python train.py --num_hidden_layers=15 --hidden_size=512 --num_attention_heads=4 --num_key_value_heads=4 --head_dim=128 --intermediate_size=1024 --vocab_size=8192 --hidden_act="swiglu" --norm="rmsnorm" --norm_place="pre" --norm_eps=1e-05 --positions="rope" --rope_theta=1020.0 --rope_fraction=0.5 --qk_norm=true --attn_scale=0.123 --bias="none" --tie_word_embeddings="early" --parallel_block=false --extras=["shifted keys", "normalized values", "value embeddings", "hashed n-gram embeddings", "an embedding shortcut", "capped logits"] --init="uniform" --init_std_qkv=0.0281 --init_std_o=0.0 --init_std_up=0.0281 --init_std_down=0.0 --optimizer="adamw" --learning_rate=0.000848 --beta1=0.9 --beta2=0.99 --weight_decay=0.26 --lr_head=0.0105 --warmup_steps=355 --schedule="cos" --final_lr_fraction=0.0 --batch_tokens=[65536, 131072, 262144, 524288] --max_seq_len=1024 --doc_mask=true --train_tokens=822000000 --max_steps=4291 --dataset="wikipedia_en"
Each number is 128 + 32 x the weight over its row's rms, rounded and kept within 0 to 255. Layers, rows and columns count from 0. The size above them is the row's rms in percent of the matrix's.

# layer 7 MLP gate, 1024x512, rms 0.0452, rows 423-457, columns 320-383
size [ 95 102  99 106 103  87 101  95  96  94 106  91 101  95  98  94  99  98  97 110  98 102 103 101  89  93 105 102  98  93 103 104 100 100  96]
[[147  89  36 144 123 167 106 101 142 131 133 115 138 170  90 148 101 126 175 183  79 118 159 114 123 132 154 128 177 149 138 116 127 197 110  95 122 121 126 116 147  70 196 107 120  61  74 122 128 143 154  86 125 183 148 172 108 170 131 122 100 181 110 121]
 [ 89 134 136 136 114 127 116 174 136 138  91 103 151 171  71 146 117  42 131 147 115 112 103  83 173 172 169 143 131 122 139  99 139 141 203 149  83 161 109 127  91 115 130  96 169 113 109 153 100  92 111 138  81  86  66 122 130 145 136 118 113  73 109  85]
 [ 79 146 183 154 104  91 140  83 131 190 123 138 165 129  46  90  98 170 126 107 120 108 135 100 112 218  85  98  92  80 125 106 106  86 141 152 121 126 139  77  99 154  69 146  85  75 182 130  95 182 100 163 113 173 124 116 154 137 166 116  75 149  83 156]
 [140 117  74  74 142 138  93 141 172 116 102 121 119 164 131 124  69  81 129 123 122 107 109 159 125 177 101 122 144 112  77 116 151 134 145  56 106 105  74 156  96 172 145 132 161 166 128 130 128  88 166 157 173 212 134  95 136 130  80  84 101 161 131 163]
 [111 135 232  91 141  92 107 178 158 171 113 133 124 190  38  97 137  37 173 127 139 166 161 159 164  79 114 106 172 177 151 159 155 115  93 123 163 142 123 155 143 119 133 172 152 112 120 127 114 131 132 181  97 136 187 107  59 127 139  78 112 113 147  88]
 [110 122 125 135 142 166 129 169 130 146 114 148 127 153 150 136 119 119 117 129 132 109  73 197 123 123 155 152 110 161 131 139 115 151 123 116 190 188 143 108 180 124 157  94 120 125 161 156 149 136 137  77 159 162 150 112  71 123 162 148 119  93 115  88]
 [161 170 162 144 108 112  79  93 152 107 146 149 152 137 201 120 108 149  90 182 116 170 121 132 104 108 124 149  96  44 131 177  94  90 120 105 140 123 146 137 126 132 120  64 114 136  88  60  97 145 158 167 145 120 124  41 120 103 198 176  80 116 151 176]
 [142  98 175 158 151 156 129 132 131 166 103 123 102 170  93  90 120 127 146 133  80 129  65 148 140 136 103 190  59 163 112  81 103 126 155  58 124 108 125 134 159 111 195 114 102 156 142 153 146 131 131 123  92 145  85 100 110 148 182 114 166 139  71  98]
 [ 99 151 127 101 101 129 110 101 144 135 114 149 134 163 132 149 157 146  90 162  87 140 149 212 182 102 134  86 139 208  68 151 135  98 183 163 122 138  82 135 131 117 128  92 130 113 195 137 105 111 112 114 157 110 127 134 108 145 127  79  95 152 125 160]
 [120  69 123 147 130 111 131 174 147 117 165  83 123  89 138 142 153 107 105 157 197 165 156  77 117 127 153 121 119  97 163 145 185 151  77 150  98 120  79 116  69 126 145 107 168 139 124 106 161 150 136 107 121 138 148 143 102 124 113  28 123 171 128 163]
 [ 67 121 157 164 159 130  94 128 116 110  99 127 159 129 153 134 138 140 113 132 114 112 123 125 152 127 161 123 138  79 112 111 168 129 175 147 124  73 144 163  98 172  97 118 124 137 173 143 136 145 144 160 140 136 137  90 159 134  72 139  82 206 140 106]
 [153  97  98 166 182 111 144 134 138 151 101 128 170 150 108 152 103 136 124 138 104  98 137 122 116 145 107  89  80 126 125 119 121  89 106 105 140 203 127 113 115 120 146 133 135 112 135 124 125 116 111  83 109  89 121 134 172 182 199 104  99 115 176 124]
 [101 187 174 140 106 126 141  89  82 192 170 163 143  92 136 126 151  67 117 134  71 174 174  84 167 125  90 130 177 179 134 123 133 131 151  99 146  97 130 139 137  99 147  95 105 115 141 125  54  74 156  88 103 177 100  81  94 165 127  89 105 146  90 149]
 [106 118  70 108 139 133 112 107 121 172 128 145 154 116 158 136 126 135 174 140 117 155  99  47  95 198 117 175  72 101  72 113 158 141  94 126 129  93  95  74 154  79 129 121 104 119 122 129 161 139 158  50 106 175 148 104 160 175 115 158 152 155 129 164]
 [171 111 150 191 136 144  60 148 182 132 128 193 127 163 130 159 108 103 129 130 121  94 105 107 147 208 162  97 190 127 135 156 113  69 142 185  49 106 140 119 144 162  99 124  95 151 117 136 186  92 175  82 140 150 118 133 104 193 123 158  99 145  72 111]
 [139 149 136  73 169 124 127 142  86 139  97 113 145 148  81 115 151 106 109 108 119  99 169 153 144  50  52 131 101  85 130 103 130 105 150 130 149 148 171 140 118 112 181 123 113 108 110 129  99 136 153 107 121 134 108 139  88 159 121  49 106 155 114 151]
 [ 93 112 129 172  98 152  97  29 112 147 141 164  82 131 154 150  92 156 148 104  87 143 116 114 105 176 144  71 126  63 138  92 140 135 198 137 149 119 167 106 192 148 117 108 135 103 105  71 101 195 152  71 101 161 153  72 106 161 164 144  95  85 171 107]
 [131 109 146 112  98 206 147 145 113  93 175  97 135  98 142 163 105  80 104  94 120 161 112 117 141 104 193 130 142 100 168 104 123 133 157 169 107 129 133 154 144 114 164 152 163 190  97 165 188 150  93 137 129 182  88 128 145  58 163 155 164 148  89 115]
 [132 131 155 140  93  61  84 135 173 146 162 190 106  92 148 115  85 117 139 133 124 164 129 147  91 145  99  78 175 121 121 164 150 125 136 128 144 138 112 147 106 139 165 127 160  96 129 166 172 186 117 102 148 174 150  94 128 116  62  79 118 175 132  65]
 [110 132 142  77  98  82 111  93 140 154 126 145 146 178  84 144 131  75 133  67  72 129 101 144 143 124 144  70 118 129  71  95 169 149 186 113 163 140 168 128 108 149 152 105 109 104  93 148 121 183  41  85 159 150 125  85  89 137 186 165 127 141  49 132]
 [150  75 167 125 161 107  94 167 109 145 156 157 134 152 141 101  97 124 113 124 133  81 175 166 151 141 148 116 182 173 165 206 178 111 113 128  80 122  52 119 224 124  75  79 101 103  96 114  85 144 149 145 189 110 109 130 145 111 103 120  51 150 179  44]
 [ 99 119 144  96 129 116  87 114 159 139 160 114 137 122 103 136 148  82  89  41 108 135 101 122  86 111 151 112 110  90 102 125 120 110  64 156 149  72 109  93 108 105 167  77 100 146 138 156 138 115 140  93 132 109 139 125 152 106 124  97  90 197 100  99]
 [175 153 136 161 160 152 130 171 100 117 186 149 126 115 132  62 107  79  90 108  95 148  82  86 128 117 199 132 166 136 109  85  95 148 120 141  99  61 135 131 103 169 103 132 179 124 173 152 141  71 120 101 122  65 156  90 160 115 123  97 129 138 129 132]
 [130 154  96 115 129  90  91  90 119  88  97 147 122  95 116 134 160 126 177 155 158 118  80 114 116 142 167  93 137 153  92 180 149 162 134  41 154 123 116 113 162 133 128  72 128 155 156 129 108 152 125 111 130 148 159 120 139 108 119 153 114 113  77 115]
 [ 81 130  79  99 120 125  90 198 169 124 147  98 144 131 107 134 121 139 164 136 106 132 132 158 154 124  36 137  59 101  97 174 105 155 110 218 170 124 125  88 118 110 162  58 130 127 195 141  99 179 114 168 145 194 122 134 148 108  93  89 120 154 116 187]
 [124 108 155 117 119 155 131 120 127 119 143 107  62 205 130  66 106 208 140 130 145 112 113 128 109 140 180  91 157 144 151 147 170 102  80 120 191 126 131 131  66 128  75 168 135 161 137 143 123 151 124 141 107  49 108 121  77  82 185 114 137  57 159 108]
 [156 110 127 134 144 147  94  70 159 135 105 130 144  93  93 160 121  92 148 111 153 100 155  91 143 130 162 109  86 155 109 150 140 116  75 132 128 139 139 105 122 198 134 114 170 153 159  93 176 154 106 110  78 127 140  87 164 117  72  71 119 143 121 128]
 [138 113 135 111 122 126  70 121  76 100  87 135 198 124 132 135 119  83 173 128 158 194 140  92 142 126 125 102 144 121 125 125 127 144 132 161 131 109 190 112 113 141 138 123 158 140 119 100 102  76 115  94 111 142  96 115 143 169 186 131 151 159  93 145]
 [ 51 141 158 117 102 180  99  39 139 143  95  92 149  94 126 141  79 179 121  98 122 161 171  41 115 154 160 116 142 113 138 143  94 148 165 162 153 106 142  83 154 140 124 121 172 153 123 149 120  97  95  92 151 153 101  82 147 123 138 143 122 118 125  95]
 [141 150  36 124 177 143 132 110 190 144 144  94 127 188 195  94 187 158 122 118  91 135  59 103 148  65 118 198 126 166 133 147 141  97 123 162 220 183  70 118 133  82 181  72 154 158 149 144 115 117 140 120  79 150  96  82 155 117 144 102  89 132 124  88]
 [110 118 151 200 139 104  84 146  70 105  91 155 102 177 160 196 139  81 148  47 114 136 115 157 116  89 118 103  98 141 159 159 167 153 159 109 131 169 114 154 101 171 150 100  64  53 120 152 170 104 129  76 158 119 128 148 119 132 169  45 137  85  66 155]
 [123  95 124 116 113 145  79 191 136 142 108  94 184 106 115  84  74 118  77 128 136 116 124 146 139 191 115 117 103 168 124 139 130  94 139  69  67 186 109 108  91 222  81  72 105 103 137 156 104 113 110 103 110 162 140 141 136 204  91 177  78 138 102 187]
 [118 180 127  88 105 127 123 157 190 135 176 156 116 205 151 118 102  66 108 155  88 137 171 136 118 124 212 146 144 137  93 139 170 133 126 130 167 128 128  80 151 123  99 108  74 150 125  97 121 123  70 117 142 157 115 137  85  92  83 114 109 147 117 167]
 [131 131 170 127 118 153 121 131  91 114 149 113 135 123 152 103 116 135 123 163 107 116 156 109 136 132 106 143 162 160 130 159 162 171 150 140 123 103 143 140 174 141 163  88 137 131 135 118 134  63 147 134 152  37 155  53 222 140 156  94 121 125 101 134]
 [153 114 169 136 136 134 109  34 177 166  87 172 138 142  79 126 117 131 179 146 207 160 187 210 122 140 171  86 173  94  98  98 137  99 124 172 133 193 131 152 109 137 108 143 118 148 141 128 139 112 113 150 118 146 123 204 102 168  94 118 140 137  89 105]]
# layer 7 MLP up, 1024x512, rms 0.0441, rows 423-457, columns 320-383
size [ 96  99  98 106 102  91 102  93  96  95 104  91 102  97  99  97  97  98  98 107 101 105 104 102  90  92 102 102  96  97 106 103  97 101  96]
[[ 85 129 168 125 137 142 109 157 127 128 118 162 125 109  98  66 117 136 118 127 132 129 135 158 123 122 137 121 142 102 168 154 128  56 120 156  90  96 136  97 142 179 145 157 194 141 125 159 158 123 188 106 110 108 132 135 168  75 231 128 141  88 109 125]
 [120 122 168 157  96 148 162 106 140 184 135 144 120 128 144 108 147 178 109  82 152 129 113  95 133 140 123 172 109 106 175 163 119 103 139 101 136 176 158  68  80 154 105 105 138  92 166 124 138 139 138 110 152  66 184  82 117 135 145 125 104  81 168 122]
 [152 176 113 104 160 157 114 106 148 159 145  73 102 169 231 144 111 155  81 154 172 152 102 152 116  86  96 153 122 124 156 129  83 128 142 113 161 105  97 144 134  95 101 178 154 154 130 109  91 163 159 169 116 112 114 124  54 132 106 181 122 156  97  82]
 [172 109  82 106 119 155 170 147 193 127  92 126 108 162 102 214 139 125 184 146 135  61 134 162 130 173 122  84 142 116 106 142 105 133 139  88  56 115 112  90 149 139 138 168 152 134  90 161 112  91 138  93  95 204 150  70 160 122  99  97 129 149 140  93]
 [ 87  91  91  74 127 100 134 196  98 173 129 136  90  88 148  94  62 105 140 136 126 106 113 141 117 145 149 124 118 165  96  99 160 137 156 203 166 124 121 116 114 190 107  86 125 156 107 181  65  79  70 146  89 197 136 142 130 109 159 118  72 138 179  84]
 [122 166 140 114  98 104 125  90 130 157 117 102 152 110 138 106 125 112  96 165 167 113 114  90  72 156 134 136 140 174 119  63  57 146  88 132  99 163  90 179 124 151 140  90 101 127 118 146 205 193 144 119 102 129 106 142 121 146 110 162 204 143 144 124]
 [155 119 125 118  95 131 109 109 183 113 114 132 136 175 100 165 124 140 128 134  57  89  96 149 131  91 178 170 104 117 106 142 122 155 102 137 109 111 123 173 141 141 142 104 147 137  94 131  96 127 151 130 186 116 118 116 121  99 149 137 173 198 127  92]
 [ 74  93 138 114 115 113 127 125 128  11 171  90 100 118 112 117 132  89 154  84  78 123 116 107 123  54 136 101  72 153  66  97 124 113 133  81 102 121  88 127 146  76 136  88  78 141 146 122 134 143 187 208 138 128 102 111  96 166 135  93 123 122 108 108]
 [113 137 128 134 136 120 145  58 163 180 127 143 103 105  82 108 117 106 105 173 162  69 142  86 153  78  71 129 157 159 121 169 142 167 112 172 191 145  76  96 111 202 109 130 152 142 100 155 111 161 112 129 172 119 163  96  81 137 123 173 127 160 156 150]
 [149 128 105  92 143 153 141 118 123 156 170 161 159 103 132 150 152 104 113 180 161  80 107 130 151 220 128  93 164  60 135 129 151 188  97 150 132 156 118 125 101 104  87 160 243 172 133 149 150 142  64 125  83 137  99 140  93 149  84 187 165 136 131 175]
 [118 152 148 115 107 112 133 149 135 148 174  62 122 143 147 110 117 113 136 138 138 145 151  37 148  57 149 149 201 135  86 102 175 197 127 122  81  82  73 134 112 187 158 100 115 102 135 152 141  95 151 189  98  95 151 121 107 177 115  87 107 131 141  96]
 [175 130  91  70 159 201 152 142 124 115 132 152  70  81 136 146 134  92 146 137 136 131 157 133 123 160 133 196 181 106 161 157 104  70 112 177 145 132 130 113 128  62 114 178 172 148  87 136 141 132 159 198 115 149 114  72 156 136 112 127 109 162 121 134]
 [159 159 146  89  64 131 173 151 135 125 168 109 166  84 127 140  95 121  88 122  96 111 149  59 138  74 211 108 131 113 128 137 154 139 138 133  95 163 141 138 129  42 103 120  95 150  96 142 174 184 128  93 177 156  88 144 143 147 157 162  80  96 108 108]
 [137 103 167  78 139 150 125 102 106 118 134 108  97 151 175 119 138  53  57 151 103 160  93 165 126 168 183 135 167 136 209 203  79 108 126  86 170 108 114 135 115 119  90 161 152 146 141 145  72 135  62 145 131 127 165 121 152 104 114 128 143 111 102 195]
 [186 129 154 106 130  78 109  77 148 159 164 136 132 206 126 130 141 129  85 111  56 139 116  94 122  59 117 162 181 126  84  82 146 157 196 108 108  91 158  60 155 166 133 129  66  87 187 108 134 100 121 106  60 102 147 139 115  44 148 166 177  80 144 113]
 [139  82 132  89 155 188 121  54 110 121 155 119 167 147 130 107 107 159 176 117  99  81 129 139  66 105  98 110 144 131 121 128 123 108 150 137 158 134 120 108 112  63  73 209 128 115  80 129 116 176  89 159 122 119 160  85  90 168 102 134  54 142 127 139]
 [146 137 117  98 156 102 117 173 156  62 112 112 103 116 156 134 126 149 114 136 165 124 110 160 135 123  82 108 138 179 120  79  94 190 133 157  58  86  63 145  71 140 131 103 176 128 143 158 108 107 109 122  87 117 128 162 164  43 142 148 143 111 118  93]
 [ 80 115  85  98 207  68 129  98 183 103 180 114 115 155 129 143 108 111 174 109 141  85 134 129 122 100 205 170  88 117 170 182 161 150 197 136 129 103 139 103  52 147 175  99 124 194  85 120 158 112 148 107 102 110 162 106 121 163 201 110  74  94 146 129]
 [ 98 128 130 202 110 133 141 104 160  90 150 102  88 107  79 138 129 159 107 104 121 148 155  90 164 135  98 107 177 154  92 173  82 168 161 127 122 156 127 167  88 109 152  82 116 141 163 184  96  96 137 108 109 184 129 181  72  77 134 162 147 121 105  78]
 [139 143 123 177 129 139 123 135 128 123 173 132 178  72  78 146 149 141 197 153 145 148 184 168 158 122 114 127 144  89  80  91 160 156  98 119  95 138 204 119  73 128  68 134 229  97 118  97 140 164 139 157 141 114 141 134 124 100 101  86 139 138 153 141]
 [156 117 118 129 110 146 119 117  95 154 144 141 159 169 146 112 121 147 139 141  93  82 206 157 157 135 157 129 132 167 138  46 144 120 158 177 117 128 103  30 174 102  95 101 145  70 132 140 123 145  86  73 140  75 115  99 187 130 120 126 142 147  24  92]
 [134 137 181 127 111 132 167 129 149 160 163 122 183 146 110 124 115 137 111 160 147 191 167 107 182 141  90 151 110 143 100  84  89 128 107 100 144 154 112 180 125 151 137 191 116 152 157 146 104 125 167 126 142 165 130 134 127 115 129 120 123  96 150 180]
 [126 115 129 177 128 158 149 163 163 156  97 132 160 148  90  95 155 178  91 133 141 172  50 114 142 182 157 146 119 170 134 110 175 114  50 220 122  34 159 153 136 102 145 197 117 110  69 152 149  92 141 160 150 135  54 108 157 173  46 133 151 113 117 125]
 [155 199 143  93 125 157 140  68 151 203 118  73 111 132 126 144  68 125 103 136 158  98 122 207 152  99 107 121 163 123 117 118 131 119 111  92 108 146 131 118 135 187 138 167 134 166 168 165 171 109 131  94 143 166 116  83  99 100 132 139 152 147 119 176]
 [115 133 134  96 129  52 126 109 123 139 137 124 158 107 111 112 174 154 104 109  68 115 187 111  91 111 145 134 143 109 163 115  83 176  79 133 109  69  94 116 127 102 126 105 195 107 104 137 128 137 103 122 133 154 143 139 123 119 193 131 135 124 124  91]
 [188 129 123 107  98 129 145 137 131 137 106 118 139 110 143 156 140 108 121 149 155 167 175  77 107 132 107 133 200 135  95 150 135  94 167 111 187  76  90 131 158  95 163 117 124 106 118 136 114  62 106 154  94  88  72 172 189  82 141 120 138 102  65 139]
 [125 120 201 137 134 102 166 146 189 120 176  95 158 175  53 185 126  94  95 125 121 118  95 100 129  65 115 131 136 118 133  91 157 157 161 101 101  64  91 144 118 163  99 127 171 182 137 116 147 148 137 126  97 141 115 129 186 157 131 111  88 150 145 138]
 [132 102 163 132 143 105 102 114 132 101 115 119 103 108 127 149 116 104  78 134  96 106 127 129 118 118 142 171  81  84 155 129  21 126  88 129  96  98 145 108 139 111 163 122 180 160  80 111 179 121 142 147 127 109 138 173 169  61 110  73 131 116 180  60]
 [ 96 144 106 120  93 129 131 118 110 112 133 160 165 158 104  80 201 169 108  82  67  85 159 139 140 119 169 111 177 155 136 135 106 149 118 115 149 155 123 136  73  79 125 138 121 111 117 130 180  80 171 167 130 161 121 131 177 147 127 192 139 101 114 104]
 [115 178  47 170 132 182 127 148 110 174 142 114  88  98 203 139 115 155 182 112 151 157 107  84 142 190 105 144  89 165 155 172  83 122  62  71  66 107 190 120 116 161 118 137 105 144 139 151 151  98 142 104  87  72 157 121 105 106  99 130 111 122 107 201]
 [165  67 149 147  82  86 131 120 108 117 117 117 170 155 183 108 156 119  80 170 126 138 117 141 159 152 102 152 148 130 133 108 167 156 105 137 108 184 167 162  90 193  97 128 116 126 128 164 157 118  65 124 146 134 114 133  90 149 141  95 107 137 154  35]
 [162 194 106 169 188 121 143 178 139 109  86 108 120  94 106 118 132 101 149  97 137 131 136 137 120 141  89  99 135 168 103 127 104 144  86  94 119 152 166  95 145 151  84 157 145 138 121 140 142 145 130 115 117 137 144  82 171 115 123 110 163 160 126 118]
 [169 112 140 132  94 117 139  46 130 101 113  86 187 114 138  83 109 131  79 151 118 117 113 134 111 128 149  86 147 161 116 110 157  96 134 117 121 173 124 158 101 111 126 143 162 163 160 138 197 122 163 182 148  98  67 164 122 148 110 175 123 170 136 102]
 [136 135  74 150  77 102 120 111 136 148 123 117  96 171 106 168 148 125 136 122  84 108 143 192  89 166  73 127 150 116  89  74 105 200 108 128  59 132  85 134 167 114 124 130 100 152  60 177 167 158  66 133 148 128  97  86 145 108 148  90 107 108 146 132]
 [155  86 119 139 151 146 115 145 150 121 178 152 181 106  85 153 120 129 151 155 112 157 102  68 122 153 139 126 159 154 150 155 103 197 135 150  94 108  93 117 137 122 121  94 168 137 159 133 158 103 153 149 138 140 161  52 121 171 162 106 109 126  72  84]]
# layer 7 MLP down (transposed), 1024x512, rms 0.0396, rows 423-457, columns 320-383
size [ 96 101  96 104 104  91  97  94  97  95 104  92 105 100 101  94  99 102  96 107 102 108 105 102  92  94 103 103  96  96 103 105  98 101  98]
[[200 128 147 150 126 137 155 127 139 117 151 163 129 101 115 176 165 126 101 152  85 110 115 142 101 105 144 161 174 152 128  83 158 186  84  93 144 195 120 157 156 146  69  89 100  73 126 122 145 165 115 168 140 173 108 131 179 192 158 162 139 135 142 134]
 [147 103 116 153 148 133 146 116  98 138 158 151 156 147 138 115 121 144  99 166 108 153 105 150 115 129 132  40  91 103  98 105 184 151  81 103 156 130 195 143 102 102 158  80 140 134 146 127 138 138 158 171 142  86  88 105  64 125 183 123 132 123 135 157]
 [139 127 172  92  66 145  64 138  90 133  83 143 164 158 121 109 156 147 136 138  92  96 116 150 132 134 120 110 165 179  96 145 122 118 138 123  88 124  89 117 160 162 125 172 137 152 176 168 149  86 141  98 125 142 145 138 159  94 109 155 143  81 111 109]
 [184 130  69 124 140 162 154 180 121 148 133  94 156 132 123 167 147 154  82 183 135  70 121 130 126 165 138 112 146 167 143  58  87 129 140 107 155 156 110 139 126 148  90 146 156 127 101 127 138  79 108  93  98 127 144 122 159 110 114 170 131 123 122  95]
 [100 140 174 104 114  88 104 176 138 167 172 156 119 131 111 131 113 112 174 162 186 159 161 145  93  86  98  46 119 142 132 110 109 167 127 139 121 163 114 167  89 177 107 182 134 125 171 112 125 148 130 135 150 138 174 114 106 107  98 127 152 160 183 109]
 [115 102 162  89 104 164  71 254  84 104 152 113 136 118 118 119 149 112 160 114 120 150  92 193 124 151 147 108 140 135 114 169 121 100 104 120  98  49 142 161 168 142 179 149 134 111 132  85  44 163 126 118 129 165 201 113 129 156  89 126 135 143  78 108]
 [129 115  65 143  98 141 144  45  63 137 134  70 152 157 168 119 158 130 149 129 111 181 110 132 119 131 115 158 178  96 104 153 121 114 114 146  99  49 114 147 151 134 112 181 106 143 112 133 107 155 123 188 111 118 177  77 146 134 106 168  73 133 117  99]
 [110 143 102 174 179 148  98 121 108 112 137 138 104 111  96 136 107 109 159 151 161 163 129 144 170 116 135 139 142  89 104 161 101 141 143 120  70  76 130 129 181 237 158 151 163 145 125 179 133 202 130 100  86 132 162 120 134 131 113 157 105 136 143  97]
 [120 142 144  66 123 123 100 160 141 122  67 114 135 163 112 161 118 165  99 163 121 140 146 139 172 111 121  87 120 103 123 130 114 166 162 195  97 106 129  87 105  68 124 139 125  68  80 150 121 105 123 115 139 138 150 110 183 151 133  84 144 182 136 126]
 [138  94 168  95 148 122 199 151 145 177 105 159 114 115  92 115 108 156 130  91  81 146 147 152 105 113  91  99  98 104 153 132 118 168 125 184 161 103 109 230 144 118 157 162 103 119 128 167 160 126 146 179 209  79 122 112  89  92 199 116 144 146 118 137]
 [ 66 115 133 170 114 123 121 137 126 149 146 142 141 164 114  85 123 134 149 110 141  82 138 141 154 130 126 161 182 163 165 142 131 103 144 109 111  91 141 141 153 165 118 136 159 127 174 135 141 156 125 139 111 117 142 115 124 118 148 149  85 159 154 149]
 [122  83 155 112 144 129 123 223 144 145 157 182 130 153 128 120 144 173 132 152 153 142 100 170 108  60 170 181 115 158 124 188 155 128 153 155 128  85 148 132 115 167  65  96 112 127 126 162 155 142 148 141 114  66 122 133 103 112 115 144 154 134 121 112]
 [122 108 163  82 203 109 112 191 117  91  84 168 140 172 141 119 142 101 100 124 180 113  61 137 128 111 155 159 130 119 116 144 109 146 156 121 149  87 156  88 165 157 128  87 205 118 162 169 155  96 203 137 136 166 236 173 157  64 163 156 180 136 107 136]
 [108 161 147  87 174  64 151 120 142 188 165 124 100 158  94 158 149 199  97 150 148  63 115 156 116 111 108 184 161 113 154  66 127 102 134  79 161 133 109 162  86 138 152 142 117  84 120 180 134  69  95 179 128 130  50 142  97 186 170 128 104 175 158 152]
 [145 173 110 137 141  95 119  32 145 166 122 125 101 194  81 124 125 129  74 108 129  86 101 122  76 166 109 129 161  95 131  89 134 177  98 105  96  97 159 110 171 161  87  98  73  88  85  84  79  61 182  75 105 151 160 158  97 116 100 202 145  77 122 110]
 [150  85 120 171 128 130 124 166 137 142 117 152 114 101 167 167 146 154  94 103  99 109 114 118 159 152  96 143 134 163 176 136 156 193 157 152 133 135  57 122 137 158 116  98  89 209  78  93 114 137 133  99 140 171  55 141 133  82 124 177 159 106 122 189]
 [152 150 173 104 154 121 166  97 101 123 127 109  94 174  96  98 164 150 111 117 139  73  71 138 117 119 129 127 138 132 119  68 127  99 108 154 119 116 136 155  93 166 113 171 149 147 164 163 113 112 132 189 119 125 147 130 147 148 124 126 131 176 154 152]
 [121 148 175 129  85 111 115 133 133 158 177 145  84 148 131 159 110 109  86  87 122 201 124 161  95 128 145 142 139 142 128 105  79 153 147  81 120 143 131  97  80 152  93 140 114 104  65 107 168 170  34 161 138 120 146  86 111 139 128  92 129 150 111 115]
 [136 175 116 175  98 152 116 183 137 103  62 197 200  52 135 154 117 142 193 109 109  36 106 162  89 129 152  91  89 120 113 156 114  43 167 129  88 112 200  72 120  94  94 144 122 242 141 168 160 123  71 118  95 115  83 119  80 178 157 111 114 155 136 139]
 [ 98 165 179 155 129 164 141  92 145 154 158 140 187 148 138 130  85  98 150 127 109 111  95 111 105 122 107  89 129 160 132  94 112 129 119  59 109 145 187  54 159 163 136 166 139 168 146  73 114 132 145 200 130  90 130 140  95 129  82 116 168 116 108 179]
 [184 138  98 180 153 140 124  90 147 136 167  78 147  93 183 140 123  86 108 124  77 128 198 112 137 121 202 111 129 167 126 114 120  90 159  79  75 156 157 100  62 128 189 198 169 131  90 127 156 142 106 127 107 145 167 140  75  81 157 144 143 122 132 124]
 [129 155 208 103 151 100  98 100 115 141 100  92 168 136  88 125  73  71 110 166 115  80 148 178 185  85  63 108 135 138 132 147  70 124  92 166 111 159 125 179 180 116 146 147 106 150 162 140 134 149 144 161 152 126 174 149 132  83 179 121  99 146 128 158]
 [164 154 118 130 145  92 133 132  97 117 197 131  96 135  98  74 150 178 140  58 138 134 100 120 127 218 173 176  67  89 117 176 102 181  85 188 181 125 103  68 112  99  95 210 128 122 121 157  73 116  64 159 117  87  87  81 124 135  74 133 123 149 147 190]
 [107 129 142  92 125 168 127 157 145  87 124 100 108  75  11 119 160 154 177 124 142 129 108 175  53 161 115  52 120 115 156 134 170 187 114 116 109 193  97 137 160 164 102 156 119 112 118 121 132 147 122 135 147 157 191  58  96 108 146 109 152 155 125 183]
 [156 104 114 139 151 134 149 100 133 169 118 122 190 193 181 108  76 133 127  94 193 195 151 106  71 180 128 134 141 133  85 105 166  37  98 143  94 117 134 116 155 182 126 170 144 141  76 147 173  68 106  53 141  75 113 127 129 104 199  98 162 179 158 141]
 [130 117 164 144 143 136 138  82  97 141 153 158 117 157  99 111 156 104 153 164 127 167 180 176 154  68  93 151 127  74 135  60  89 157 104 207  61  85 156 119 121 129 118 115 180  77 132 109 158  46 149 128  93 151 113 156 121  90 133 171 110 131 147 131]
 [180  86 135 124 124 131 151 123 118 132 152 111 160 112  96 185 168  26 111 140 125 102 155 111 122 108 109 147 118 106 122  83 180  85 155 139 114  59 122 111 144 127 170 178 119  75 165 161 106 141 147  67 119 131  90 148 138  98 151 153 124 149 158 152]
 [116 119 126 114 111 153  98 103 191 114 119 120 139 141 116 109 120  86 187 129 130  91 123 141 157 177 109 144  90 172 167 165 115 139  98 106  19  69 112  59 106 165 137 144 118 146  93 161 170 129 115 100 183 120 112 109 137 120 118  96 158 143  83 146]
 [133 111 118  97 176 162  73 139 148 150 142  93  98 212 179 121  62 145  96 143 179 120 135  86 132 123 125  29 115 170 101 194 160 169 158 144 169 119 132 126 130 103 155 116 111 112  91  88 117 121 146 175 125 137 100  39 162 114 191 114 126 132 132  99]
 [ 87 203 129 133 168 214  86 192 152 120 152 143  90  51  79 192 113 174 185  94 219 110 141 124 137 142 156 129 193 116 167 207 138 130 131  70 146 120 113  70 128 204 114 124 166 109 126 127 122  96 114 106 153 100 116 159  45 138 155 117  85 128 186  87]
 [ 70 134 118 166  71 126 114 123 162  73 127 178 171 171 171 137 119 148 129 132 155 126 102  89 150 128 171 125 134 135 146 119 121 144 139 151 119 127 110 144 147 150 142 165 134 215  90 120  93 125  60 153  75 110  42 121 191 131 140 122 157  93 154 120]
 [111  58  93 130 177 118 112  94 173 109 179 111 112 133 123  70 142 143  94 154 121  52 157 134  95 132 150 117 110 188 144 119  97 174 147 115 170 101 108 135 150 161 127  63 114 100  90 109 137 115  88 119 140 150 142 181 135 144 179 115 154 151  82 111]
 [ 95  68  77 133 121 144 122  97 163 136  87  65  89 148 168 148 135  71 137 147  67 164 143 125  87 128 138 141 116  76 136  50 111 142 116 161 146 200 124 144 116  97 103 166 163 149  66 139 144 130  70 203 125  93 185 114 151 120 116 158 139 149 127 156]
 [146 125 149 104 146  49 145 135 120 150 207  82  79 110  94 137 161 118  92 135 119 104 144  81 152 134 117 158 134 120 152 124 137 143  78  43 136 174 175 157  73 123  56 142 116 137  81 148  48 115 101 122 145  90 144 103 190 105 142 112 108  93  85 135]
 [162  93 166 158 166 109 118 107 184 147 124 111 169 127  91 169 117 182 136 152 144 123 109 129  88  80  83 147 104 119 110 167 149  82 136 135 126 150 111 115  84 170 139 135 150  68 143 121 114  80  97 156 136 149  84  94  72 216 129 173 158 135 127 172]]